Part of a small language model's weights.
Size: 26 layers, width 320, vocabulary 11067, 57.4M parameters.
Architecture: RMSNorm before each block, rotary positions, no biases in attention or MLP, untied embeddings, shifted keys, a norm on each head, value embeddings, hashed n-gram embeddings, skips across layers, LayerScale.
Each number is 200 + 30 x the weight over the matrix's rms, rounded and kept within 0 to 999. Layers, rows and columns count from 0.

# down: layer 21 MLP down (transposed), 832x320, rms 0.0329, rows 611-641, columns 128-159
# gate: layer 21 MLP gate, 832x320, rms 0.04, rows 612-642, columns 128-159
# up: layer 21 MLP up, 832x320, rms 0.0346, rows 612-642, columns 128-159
down611,158,257,251,254,157,164,184,186,142,201,205,224,220,193,246,211,231,176,258,187,210,204,202,212,201,197,193,209,194,270,186,143
gate612,207,242,238,208,203,204,156,225,186,223,224,206,175,177,199,191,223,253,114,223,209,237,167,185,234,202,218,177,134,179,225,246
up612,211,203,175,256,179,179,228,174,192,173,181,199,237,235,235,211,181,223,207,179,183,212,237,232,211,223,247,155,221,205,175,227
down612,214,201,236,220,210,159,185,240,214,182,203,169,217,180,240,144,155,231,158,156,123,210,208,216,204,225,226,193,208,175,199,176
gate613,194,176,214,149,175,218,208,179,173,182,194,231,235,242,262,205,247,185,201,244,196,216,161,177,173,198,205,234,236,184,235,215
up613,189,208,209,150,220,200,224,189,161,174,204,236,280,190,270,236,224,219,221,211,204,167,172,167,182,191,171,194,242,185,261,139
down613,184,184,156,222,168,190,225,226,179,204,189,195,194,210,220,224,212,190,254,220,185,287,196,211,170,237,249,157,187,184,169,276
gate614,215,218,243,183,206,261,173,186,226,181,208,194,188,176,177,192,204,157,183,267,223,208,242,179,171,204,175,183,154,241,173,281
up614,118,183,174,186,180,150,223,267,198,197,208,254,249,229,226,198,202,227,208,177,162,246,164,174,270,169,277,227,212,193,207,128
down614,211,202,223,168,139,236,200,210,213,189,235,220,262,199,216,237,261,172,228,157,200,234,201,204,256,203,253,258,256,165,178,162
gate615,199,190,255,216,235,204,191,185,216,180,249,217,201,207,258,209,131,236,213,198,172,205,178,209,179,190,231,176,224,163,184,200
up615,214,174,209,204,237,172,195,214,206,194,253,202,150,168,171,140,189,213,217,203,248,249,231,179,238,216,177,165,204,260,205,218
down615,203,206,198,179,212,208,199,208,262,169,164,164,209,231,221,185,219,203,195,202,215,150,209,217,189,169,167,215,272,220,125,188
gate616,162,221,234,229,194,235,175,203,196,175,221,205,195,185,241,163,204,207,173,253,167,223,219,201,210,155,172,180,191,265,119,219
up616,222,211,151,191,211,168,209,183,222,278,282,209,250,227,188,225,170,209,194,216,192,239,190,199,214,159,240,217,268,187,192,193
down616,225,187,204,178,183,189,196,211,225,216,174,188,152,289,195,166,216,232,201,235,178,188,198,198,198,198,249,190,168,180,173,262
gate617,183,167,220,225,203,231,164,197,181,180,217,226,170,238,164,179,194,192,175,210,184,181,210,199,193,143,137,145,171,199,166,200
up617,220,237,200,190,162,164,216,235,219,246,182,199,176,143,261,242,199,172,212,157,266,216,188,186,208,245,202,188,190,174,214,259
down617,214,231,196,193,191,177,198,200,195,207,162,195,213,205,204,160,148,199,193,162,190,197,157,157,192,218,191,240,240,251,191,196
gate618,167,189,217,232,200,237,159,170,216,220,141,198,198,192,234,157,150,162,217,241,139,156,205,198,168,240,193,223,200,257,159,222
up618,237,125,211,222,206,169,193,224,226,149,215,135,196,155,198,207,242,228,209,209,209,261,170,227,221,207,260,213,253,207,195,220
down618,211,201,215,200,180,166,224,297,172,222,209,232,225,187,149,197,209,190,215,190,248,206,199,222,246,205,194,154,258,179,220,202
gate619,157,137,189,215,204,210,203,233,252,172,173,182,172,231,206,232,212,170,179,162,217,255,170,235,249,164,183,212,157,209,160,211
up619,184,184,188,169,216,173,163,218,241,195,153,149,202,255,256,216,197,270,211,222,262,152,207,226,195,204,159,242,183,178,199,210
down619,254,234,190,200,173,223,200,270,223,189,166,156,266,211,222,241,206,191,290,199,230,223,217,230,207,214,152,197,216,228,244,181
gate620,181,214,275,189,217,218,196,176,205,225,218,195,187,178,230,214,206,248,207,234,216,227,215,176,220,199,179,190,241,181,186,232
up620,168,168,167,210,170,183,211,253,174,198,155,245,212,188,224,187,194,256,200,152,185,243,223,222,164,185,172,190,195,244,184,152
down620,187,149,180,149,159,166,173,175,197,196,247,152,196,176,139,218,214,134,185,228,204,170,231,233,225,182,223,152,231,213,188,184
gate621,160,242,191,194,234,197,147,214,224,192,235,218,179,249,228,184,174,201,202,226,204,209,223,220,216,182,204,199,156,175,205,293
up621,223,164,121,166,194,169,224,215,137,184,233,199,181,232,166,178,181,215,211,189,184,179,211,247,148,176,203,178,232,205,131,230
down621,193,230,142,211,226,162,203,226,179,198,229,171,179,241,198,175,202,229,220,188,188,204,252,192,189,213,220,175,284,145,187,232
gate622,240,198,196,144,222,212,150,179,233,216,233,220,220,172,278,218,186,264,192,188,139,187,200,206,213,180,121,197,186,211,129,148
up622,212,204,223,250,256,183,206,185,241,209,171,185,240,176,215,228,221,205,232,215,171,149,228,231,191,197,224,239,222,162,186,191
down622,187,196,198,212,269,145,203,216,223,231,195,199,195,242,198,171,236,189,198,204,213,213,233,180,178,207,205,260,217,242,221,258
gate623,204,232,218,153,179,258,185,195,251,189,224,274,251,172,238,181,159,234,183,252,145,246,217,183,201,188,156,198,247,159,162,211
up623,184,210,213,217,204,197,173,211,173,177,218,161,183,157,171,171,224,157,154,225,198,156,217,206,252,228,257,222,180,237,197,215
down623,236,203,168,205,154,248,206,261,174,176,248,167,228,237,183,198,198,137,165,195,260,188,240,179,163,189,163,258,211,177,166,237
gate624,178,168,265,256,229,226,187,167,199,215,193,178,225,231,158,215,207,216,193,258,230,233,193,189,213,157,227,130,234,221,202,221
up624,205,180,207,197,267,184,197,197,258,194,212,242,226,229,178,212,221,217,192,212,187,157,200,202,186,164,231,159,166,251,188,142
down624,274,178,230,275,215,211,181,243,225,236,243,284,165,188,179,195,191,213,191,137,185,215,190,200,185,185,190,184,132,178,201,208
gate625,197,182,193,195,221,187,182,169,223,185,253,191,211,147,202,137,182,225,170,164,233,190,135,193,195,145,214,207,169,196,174,239
up625,161,241,233,142,172,207,209,198,176,156,277,243,221,209,186,258,166,190,192,240,213,242,215,216,195,248,211,200,197,222,188,210
down625,210,199,258,193,181,208,184,209,209,182,176,200,222,215,169,233,218,170,208,221,179,254,193,227,215,217,215,210,194,220,172,266
gate626,155,196,200,205,223,245,214,182,170,205,188,178,233,200,228,180,216,238,195,227,188,213,164,134,191,195,220,169,192,187,193,247
up626,197,209,198,228,185,191,181,200,188,203,177,187,211,224,210,184,217,194,200,222,204,255,141,183,156,167,223,234,225,189,188,217
down626,198,189,204,202,238,257,224,177,161,203,189,161,151,174,182,230,171,186,257,240,175,217,204,219,234,244,229,204,209,208,213,151
gate627,229,246,217,185,147,255,204,203,171,221,198,218,224,187,199,188,200,226,119,153,213,205,180,207,183,239,180,218,182,175,166,154
up627,215,225,222,216,112,154,200,188,211,214,217,172,201,195,206,199,198,223,199,185,169,217,164,171,192,251,233,238,233,131,172,210
down627,180,212,234,167,227,204,186,208,200,258,200,198,153,163,200,237,240,193,191,168,179,181,244,220,187,199,223,209,221,244,233,187
gate628,179,231,251,194,212,186,165,167,188,204,294,214,214,192,177,182,186,163,190,166,158,182,204,168,247,193,202,209,221,184,143,220
up628,164,224,254,209,203,182,207,136,151,202,240,234,183,233,165,177,188,159,198,183,159,201,186,182,192,189,232,186,172,203,150,238
down628,173,201,231,201,181,189,185,186,198,226,165,192,197,203,194,191,210,179,237,150,187,179,222,234,198,220,174,178,164,172,157,224
gate629,257,157,194,234,180,221,185,203,167,152,213,234,157,177,211,187,243,222,175,194,226,203,188,185,129,155,156,198,170,219,156,201
up629,213,187,208,221,277,187,186,191,188,202,219,223,184,165,213,215,180,125,152,227,208,247,172,192,174,201,158,228,194,190,209,204
down629,163,200,158,195,266,159,209,210,211,208,217,152,235,219,169,212,222,184,201,234,198,258,222,193,198,244,188,231,213,203,244,263
gate630,180,232,194,151,207,235,201,218,257,221,208,223,185,188,218,144,182,183,188,187,187,221,166,197,235,165,214,166,222,215,172,239
up630,207,228,210,201,194,171,195,247,210,180,222,197,191,183,196,186,198,170,147,258,194,202,163,211,216,247,255,173,259,198,224,205
down630,193,186,142,197,170,196,211,272,183,164,176,209,197,166,245,199,109,181,207,243,134,188,189,203,209,229,252,194,196,231,163,186
gate631,191,173,245,197,198,252,171,218,199,162,170,237,192,221,245,228,179,181,149,193,235,201,170,182,219,203,190,160,238,184,120,255
up631,179,235,162,208,205,134,208,240,154,212,237,218,206,224,183,130,178,213,225,190,229,191,224,205,182,203,181,253,191,231,236,198
down631,152,172,238,219,198,171,191,190,219,161,237,204,188,166,145,208,182,222,198,171,192,244,151,183,166,182,152,218,233,199,223,199
gate632,214,152,187,156,236,189,178,210,207,158,180,239,202,205,213,178,211,207,136,188,246,186,205,212,178,176,240,151,185,195,193,211
up632,210,211,225,235,187,220,210,162,140,208,211,235,175,217,244,212,218,243,186,174,185,187,161,207,205,233,242,180,207,163,208,165
down632,251,271,227,168,223,219,180,128,176,214,195,222,154,201,206,259,223,147,232,169,178,200,249,164,222,176,214,205,217,172,177,256
gate633,242,269,228,249,198,209,202,192,145,203,223,233,242,121,203,230,241,209,174,231,201,210,161,210,198,166,158,157,282,170,199,216
up633,216,189,237,198,195,250,180,195,205,200,195,223,211,218,202,148,179,196,139,217,203,213,247,222,204,245,234,220,228,185,193,156
down633,270,218,226,124,221,175,236,236,184,180,230,196,202,188,203,227,147,261,224,271,226,168,218,184,198,189,177,189,205,224,239,202
gate634,186,212,230,186,204,210,182,176,173,178,188,236,247,244,210,158,243,225,208,183,217,186,125,184,262,187,177,160,183,236,183,246
up634,212,233,201,197,206,164,192,173,245,191,243,188,212,152,195,177,129,184,148,221,180,172,196,214,205,194,215,229,187,189,193,188
down634,199,163,200,174,178,185,202,236,254,172,237,182,140,218,215,167,198,197,219,205,175,139,245,195,198,203,197,238,242,214,174,196
gate635,179,281,190,241,187,216,169,229,221,190,183,210,204,128,228,229,265,193,191,199,200,199,177,160,212,222,196,186,188,179,153,267
up635,189,245,195,194,222,223,245,194,194,214,195,220,181,229,209,182,260,207,187,173,191,161,235,244,183,168,242,162,270,179,213,217
down635,219,184,179,202,241,175,177,207,191,218,231,244,216,212,187,223,214,175,215,192,223,168,192,161,134,232,137,227,214,179,202,283
gate636,203,184,209,246,211,191,183,167,234,193,259,235,205,186,170,132,238,185,197,229,224,180,221,173,174,183,194,168,176,220,215,230
up636,185,159,253,177,189,180,222,167,162,181,190,200,183,165,171,151,178,159,180,192,192,186,200,174,225,233,240,217,180,131,190,233
down636,177,159,191,182,222,188,194,189,208,169,180,202,215,171,204,221,191,210,196,226,235,207,214,176,227,177,275,174,176,185,206,176
gate637,244,162,215,154,220,251,196,216,199,191,207,225,187,209,238,229,238,204,183,221,207,175,198,196,228,161,206,182,194,227,239,232
up637,204,244,185,190,173,302,160,225,206,199,131,177,198,183,230,217,163,168,268,192,211,173,198,251,227,214,158,205,179,188,240,186
down637,243,214,148,186,162,230,181,220,173,196,189,246,191,152,226,191,219,134,241,186,230,145,161,228,237,215,233,205,204,203,227,234
gate638,203,208,200,202,169,239,192,183,203,190,250,189,211,235,199,215,158,156,203,191,140,171,174,185,232,169,189,178,214,214,157,178
up638,223,209,221,159,209,161,212,163,238,203,202,177,170,215,186,166,214,175,194,192,163,197,264,191,242,204,193,242,186,227,156,194
down638,228,200,224,276,165,252,177,240,196,192,230,225,147,228,193,218,170,213,198,201,263,241,165,159,246,166,167,172,215,170,201,192
gate639,181,223,214,185,178,259,175,186,170,208,225,185,223,172,207,253,185,251,215,258,190,228,215,188,225,178,182,165,189,221,193,221
up639,182,159,184,220,185,207,206,162,175,222,174,156,214,187,165,233,162,280,131,254,217,218,256,206,227,220,231,134,216,187,243,187
down639,251,231,176,213,195,149,249,170,188,203,205,165,268,229,181,186,96,249,192,262,198,217,175,193,198,151,213,198,230,150,218,238
gate640,154,245,228,189,221,194,183,220,152,164,217,253,207,186,174,181,170,211,173,200,72,224,139,244,162,155,157,228,236,199,181,201
up640,258,181,191,146,213,234,226,149,248,203,195,150,220,235,221,188,221,166,233,237,249,166,198,230,163,174,223,239,177,192,152,221
down640,274,138,201,165,260,196,190,188,211,171,239,189,159,204,171,172,253,245,223,214,247,126,212,179,176,216,227,216,207,171,167,189
gate641,174,187,214,166,230,234,151,163,225,178,192,197,204,164,239,233,210,210,226,193,221,205,186,229,217,143,180,203,217,187,222,207
up641,209,211,205,197,180,262,191,213,218,246,246,191,175,204,154,141,128,171,193,170,184,185,197,167,229,218,199,223,181,209,243,182
down641,183,203,215,244,127,234,191,221,224,243,229,156,156,160,154,201,202,198,182,201,192,201,250,208,164,201,221,210,215,185,251,192
gate642,202,209,189,183,204,224,181,204,188,170,155,220,132,242,201,182,234,166,215,242,204,163,229,214,163,205,182,259,207,171,175,185
up642,223,213,220,161,165,205,188,170,144,165,268,192,144,197,186,187,198,176,152,206,194,197,196,194,217,205,229,204,188,293,195,224